config = dict(
    n_kv_head=5,
    activation='tanh_gelu',
    norm_place='pre',
    init_std_up=0.0327,
    grad_clip=1.0,
    decay_fraction=0.663,
    batch_tokens=131072,
    seq_len=1024,
    doc_mask=True,
)
Each number is 500 + 40 x the weight over its row's rms, rounded and kept within 0 to 999. Layers, rows and columns count from 0. Numbers have three digits each. The size before them is the row's rms in percent of the matrix's.

# up: layer 6 MLP up, 2560x640, rms 0.0282, rows 282-328, columns 128-191
# down: layer 6 MLP down (transposed), 2560x640, rms 0.019, rows 282-327, columns 128-191
up282 100:552533543532560491447544452476532522490538499469528497448469512500517579536514538527511539496469463493488445548447400480547520547477517531521571492393447419549549516532568541485585470554518465
down282 095:416528498475447473508490484530573440448507445524398517469508534533511452507481479500556493540496474539564509499542508526543401469517472484387479446611556517485459514447454502566529513419525496
up283 088:478505528544492460432550461479566443516449558466529509450468487539559491461525566537492490555569561506468499589533486466519496477472472451447492510499482468503495519486518493456515456462517483
down283 086:540505469432559542479475509492517519467503441631533491511530463522492436428493482532518493598491437498486476497488527485546493511483506589567513422548462570527536522491492476478438473499467538
up284 104:510571507504511456522490492505456499478486491514512463475535491533459468480504477439501452508543487445495441476565489505422553542559460568584510498528490499503522458413454464509485531495459497
down284 097:487456460468507541470555467528463492435398540489523505561544541450601556577455451504516519422482479490497476443510494497599450467469504500452490538514543473493532438537507518455543521483465574
up285 099:456392528491492583516550465373502513499540499491508494578497486458595442488531568503425510489449580461476491516549490571540525475461531474452491540434557504517559585506528490503530529503518494
down285 106:447550422441542533435489485538484502495479463491440452509537455539462477492489521545517614562536424468558544474552535473491431514524393446450533490517479528487461504479445529507476487498510509
up286 102:482472501457440439522576481487504497493519552511483518513484505616542478453502557565463452524484494510510493473504539560500418474481490535491554519525428487479529535527483485472549515480415496
down286 097:491473510512577536464482518476547565496499466525540479471466471421415488527527514488548593479514557503518549503519485427492511479544436530478544467480514468453512524558508446444482445491490453
up287 096:467462445530525414562512508505459519548439500518450452514533448468511560521477551481491450538601539492472483441494456473530483570420492487567516458470489538601517542455482452504546480485453539
down287 096:504495513567395519510506508434575510385503461501536586495462546560526484479505467534443525547405536472504492494570525542475534491551549524510478524526474454439475479486539481524484488435481477
up288 104:485477569479558466474511475544433532595548510560482483465463482500514527477501530507564467531480522493515523454501478583578498521512504493493564510500523602523436477507494585473478571493497507
down288 112:522514416487533577532427505495551440432475441534563465482531513488539434546486493554461547452519434543469413444482541447442541542492528484494465480525462416511525475498505365533542460532523497
up289 101:532553485464539490540569530444451491476520520591536528464499477569546561467535466474474546524507494502542554465470515571455459439538445462536548526510526493484513515432474488530496427517482535
down289 099:378464555507500521515450462507546519448479504474466542574492496492469552448502486492472482535507523489561400479563487440518515477559489508415517492544453456502515499451510507483510482449475530
up290 098:449485468476564521516532465490480571562545587533546440563552498476515527473478507543512547496502518463486512529502429526501477490511439530444528541488570521453603498488497521501508542538507550
down290 100:508433512539463476531490477527571478520488417506503539508505545411527480529542508403492394556469488552423519482458453497511498560534516488465516522506509416572461528477476507614542438421521533
up291 102:537483520503548417516539491517502569512499497516541521486455500555534499553487543468486506473527465424543485518439439549498435492569555537500544478533460524447442488465495529464445433473438549
down291 106:477482520491569525522445519490561446485528466483565515528487571504482513498489483545484494405509462572455513476499494494469490490529504488439525517475525439528507453534463514594550541532541476
up292 104:468486501404512399557471480578499467509554435452523572535456524548509471456547477496417511512535522585538427484449531479419477535476518490487497502451546471477503516500457523512504530490413540
down292 110:543493461573476522481530462403466527484466579515511489489488514562528520530549522486537487457502528458468501490509430552508551480427505514523471505489546545478467524544482494422489532487508521
up293 106:510444525532514498490390592499540513485460493551446501515503498505436485565540508516522506483496497501479457490521499479487439517512546465465570516592568491616445476494488513477507469508459576
down293 104:543524441517555486507586437452470465583506465452447490538525540507540573483483524467510478518506551575504517557499486463466517497487524454477461487488498459449537520431546529578413517544506445
up294 096:499516478512465511473575525466507503531545494491517507451517517479477519598482425526467506580456488494511551518438462495498474532528481414447456531490434452430449484492494472528440453525461506
down294 095:487527463491449502530495496422425532458491490489520489505490455494457534470507546476534452457601485497501473456561507530495444452518499510486483455468559561572502516494493460529538544535486480
up295 091:419508487464457546546462450514513510571428538422506507508504528557576544500431572495446503522530588465514504546499591488473499439553506412450640510507478525518540519482452519540522470463515504
down295 092:485491504570508447481539435490517455510525490556461433417486478488472509524547444506487491556480437462547541440571505488516507491479513540484364473493526508487432485503524511429426504481477582
up296 094:513463547479420521515461562424471513540477535501434456527499478478516515498534525562519539498476531470499465534471432416526531502510515594467495463471466549454502476432591569472440423572513432
down296 099:463482529444564431425560453488529579452486503435574503486496468436467445485513395497489499507518461554545423506478514497479547538444439385525532518524522486572514478542411469481509447503461526
up297 104:466449499478500559608502426482472457506470497468502497508511513491559477519493463459495479501477523535515419486490509430452460524553576505473473473561522439526495536482543582533500469535503563
down297 098:519526496510469477453537512471486557515486603539491518485509510457535476547487513497471576453515579449515570516459569602472573498504444494479522473449498531431483496497479453455500437508561440
up298 098:441479515481486488484549556451532500529461520542545455473500496526599438453433478471509481572494537488490535537497507486491505514513499497546463500491485497533499455510511497461508504505474509
down298 088:519472530525543463514477400488488524563504550512433567451478562500487475463578515562532516511571426507468538542510542442496478500474431477481522495521495523444590505470462524524466489468488533
up299 091:495461488488446473546506491501540466479552513524439585511502562503504501534459494545498490469512530603531444440469489488458493431449456506582531460460530507498523616515480560452522452456542531
down299 096:500504498503497473507465509537501552482542501498486506543471474487516420502503513487539498558455448432440449462471522495569458548527470462479534459485466480457492459521543547584512516514507483
up300 088:496467435492449520524492541503433494535491502465532467514499552515548506524481489549544489535527508411518469479521489514550530515552530454539514462467546503557509475464525499542475454508469501
down300 090:480546488516503487511457457513546516494510469512509533562517469457487463474541474445449539526477635487488499488489504465461545544468448548535505498582525440491506478546436471524514527474524513
up301 091:438443500576450471476611519484493557566466496519426528488539541489551564533566510503404521521525531480546494473480513517596389447456491489463580498469517470528513516489517435520496529468457572
down301 102:536517467477520503530443511508540523551550473479548500459513473493446466436525477473512469500469488538473483579555516400458559517534466494497528469492478457466457564503460528501524492538525445
up302 127:444531526532421494432506507433426469519490558460553546503526475525582473623462564526482454532525562542537452488541512509452517508548567527578506446451481466547493547458487583473492489561435546
down302 120:446505523459476458472523486499451493523448556543487515510525493531512523493497582516511506298500518484518488503474513524489477546582548538541513494524514504499489487497527537475528464478530528
up303 096:454531528479461435471489462566444484464513466592570474472439555499538532522498464466564501477503492482494478436540570483520524441470481570489533487531490474529517476533521551480458492467471493
down303 091:506458457542496517482503485516591520451434459476547557555452454400491448435537526447470526476515513510543467514457499470472474487525543560523531494554472487555514566492550502480498465494473532
up304 104:523472492468490436552462482482508482458406494456550448478496553537528494520568552514509430499464487506481456521494382450473413499563526560498446522519528447453437525468506577440493522424465546
down304 107:430512526517523474502563524524430505506502539580448586574499477562484477487515481494503508468516516513514468449509523493492499488462430452547500497486422532458554503513460481523499484519489483
up305 100:460479535475418509453480503521441541570540542508506557381415500529545524534474558435494470577447491530480533491465546565470503519457454439493513428593474557506526494544491517450516535499429500
down305 096:518490518504487509441528509472486522473462527481610427561523475472540459480481493531522507497523551507514540494553511534533404434521557624517513536444505485503510489501460447467476528497554525
up306 102:522523478470546493502462473555467487472505528525494523480473458534471496489476532563456432461462508507538464478482549448496508488488413584485525474559555434447488486509494471421552511532472531
down306 098:559444506465464474527510510464493494500562534444537464474447497490439540562528442457497509539506493548491511586453487537536399464495522390519498503438551550472517545476589490554539455513434515
up307 100:560459479500464530483604504531525556475420519483560536511524455534539411506467493499432469494485508465540478474496469391525516480554544490510472506554446487525572536543578521491489539510603530
down307 095:457578483538566579531438501539510487503569533531398503605490459509521544425420490415557510537489508500495449514540590488463480469463492465482486550498481544528491511460477504568495517490459442
up308 098:508547454550498512500494485456514495487456487506530499511455529470534526567551593527516486482548526567494500553531428520495511499566457552417479472488509581486501505502547466449484499551551523
down308 103:521554500535499515538519518542540524535511527484433550496535503524467510457461537462476538465523540391549490442523586477500541565491462516563582552534446439469532473491501553535512487510526512
up309 093:404460532468511489445530492482549622559489541499481539455558475517450554564490495532432525547504491525442501485497529538510473522467462452502521473500439540438514544464446448550492470492529476
down309 087:574593480537521540532501480485441453503474489549534466496469418561480506471534522492469557490478432405588567488556466531460451554533437457486507558464513502474478416583426563486544475468522558
up310 112:474515496399527440504459489440588484565523494565509502469470506509510505528542540489450487533571481590468427558488459423528466491524572513522478514504562498538553563503503495527462484531485465
down310 110:475516516530496458524574524581497496454512545492476531460530471526515477515530497484502473465490501395565562510496506468470491480441445526475522493520478527475440501555516526473452481490485490
up311 099:468499507492480536544550480566446613559455545491517548483476538490439516411451552510458509525521512494484543430502447439544522441480490535490546475540520507500490482455520436478522561545488518
down311 108:547405539454505446499469559523488470476534491512483484489493519484579398535533509567526475544530418518533472538545475543441459552501559525461472464513528503431477507536489462524463488449490487
up312 099:443528491446491563566547484450608455488452485596554509485540496553508485524434500431431517469522493474480460534477505465490510548477551551495428494436523546531448521519516581479485423516488465
down312 102:535483549526513435482509478566494514512495481486417486408520462556553482520555552456541545599514481545578466507508513534522426483447445440476545515524497444477529493546441474510413464473463480
up313 094:412507514514475483525462484565516514464533531499516494504539529531441439486495536491510444534500473533525493442515499443469500466499533545464487477549609481559472473487476478503492464476495491
down313 092:613482450498520430501486574390485433504506482522520489505441457471477553525554431476533534488443451482454497566514532508493517548484500402584482528444506504451491483496477474551479537539524513
up314 092:410518457408498544501587508531462469522458464559499585477534436570481485467437535463476518544569483506541454509495514523519470539527469479528541480578488523546477451542535460517433535510468507
down314 097:613415513546487509471486428380489499523545496493506502524505498494492481503467490536529503520453460495568422546460491499443513456439503485497449464449498487523483487472511533544452431474610552
up315 094:547495516579475510590516490463512523451585479527467483486507547524553530471544541504538532479475491443521430436439484517509521496497542476526555565474523496536570480556557469504515554497493514
down315 091:462544476453474473408566553550474474490472453498439472527516542468522510535431470467508536555474561483450553520536511496470523486496436522512471553489514485479484475516484500497514425538514494
up316 102:543516529520408470513454530485511586551552506451482508409405501543524542541534526461519491482550516562474490467453564511520471514555552456497572514573441504447458474525566490497453483570550503
down316 101:542552483501525566554460475555509421415527449460470560518488537439505498475468506544514519508447505519538474474458514499469408586480542498487452516431471486470538477514519518474554499471484467
up317 104:461507470504506457539513469427454483481556479477507524472496547542465477568456547544488525474509523533492495527454484555511446506509521508541522480457531539505560494434518495478543493523518537
down317 106:513540492542504456529503512566446514472421563472515572465580507479500481466585471452484488492499442488523533435474523561491522520495550587513514472563469570495466455526495425497519530419473457
up318 102:488541483575451453545506510542541510492510523502536480475542470537536510486536521532533521472627490537422480463571491463492509463508588473455475465597514495445554482492516497497501503413520541
down318 103:557508507465571446529447552422503544480540545500504449455504522494496527520438571516493485481524462482547498551480479574466555523549467606552523495443531600525450542496495470503556446558493463
up319 097:572497475488460563536541486436552561604454552502507486461482491488500450484463515496453533538471555516474475538531522457527482439587466495440539469476450490502564466474528472505453551574496491
down319 092:468466517543490447505462496543494461501496463494467507586518552456440534424618439528499467539532452502559486460540509476488462491460482516507460526512513516552434516525503528516434459462477496
up320 115:536495494500476499460466502446507477488545486555489539558481507527470548522403521525474520479523532497475488458439550491512504533487517506514465480521505558434506537532496527531519507468487489
down320 107:496481538476468479505493478524505553484437559542535490376549518536459490467473477524500550537407509468450480545465500487456489470479513548577547582590467536516546476542561465401462461513487525
up321 097:556521513513537436505506519575428531505447535503552456453495489458432490557496493530503509523504467499517428525482471476515526493519480471467476463482479522526540536534522454393448443439486567
down321 103:533489510563468566569553423387551482493499485491503478527468536469496440475460475508499465488525547561450552476496491493534481473452552532514485577545517493470472475494502410551517553523549532
up322 096:481505506462476462573497493483462567501535524543504501448480530479468478519431514514509510531512567543449508474449422488481524500459524531469515512555464505458475516475469472446541557547474468
down322 090:491470456443554542499566421454485420513487471503485501509491469471577510486515532550519530547524440527465492499512573521507437516453449522505476527470531471494539469523547464481491504566468510
up323 099:532505529482447525564501475522433540559535502482465469454468554537500475461527464457497425532528503567529517511463471437473509456503555504501512512552479450424492475523472473498467504514454552
down323 098:526514519578526566466431467508494491498481481579485563460547464558573424444562499434572565502470441486483516461531521380490462522441492465440439496478526501565453520483487548445538509517529496
up324 098:501470459499488501547469527460470469473457531523548510487542539548456537525492506482462606482536539436458434492558489570586557489521498502465469476491555481542554460481493532483537489442510538
down324 097:515526475452490595461493425546460451442535467506411528518488564527524477548506449518499492527438525555476489469539443445475463523513547428517573491511429512476478528426501500552509469489472427
up325 096:439424505467447492459535463473533489503456493474488451534495520486576481521520564447358536621517505548519535499530517438546487474516490450533548485461548527475468595569552478570492533537541437
down325 097:456530527482558418463448548517483527521545550516482529505493515497473529418516480504513500487533411526471439445534485435442451521406482526455485455551469541392495480561455529484464503497527508
up326 097:502516505520544534435533471520507464463481543528519520461464461460541504500462461504521468456481511443469530520476490559553440478518513541511479477512508502475419477538437532527490530501455461
down326 099:418467522495487463588438490551430497544493422461435478562495499508465517494517467504507573492565462575452462555526480495498577487479495510546506448523478532534494540470508489473534462528537506
up327 091:538521543482513507563513399470532503519444560480429580501557534521484525466468575491497545508488536512441457496487478529502525502459592448501442483523474463462505553426487489532510460478538494
down327 091:520542468523498494451507538465499518500466566438509534472429493505440485451516493514464506521463373494473606509518528506509426486491464525488440523461456445454478438562486543439579544515549545
up328 102:490468473486507439535536497477555520446526472579559452465438561494539492544479486539506508467540472484497416487520425479475543490438552491516495405512570457474456511530541468469469490554477530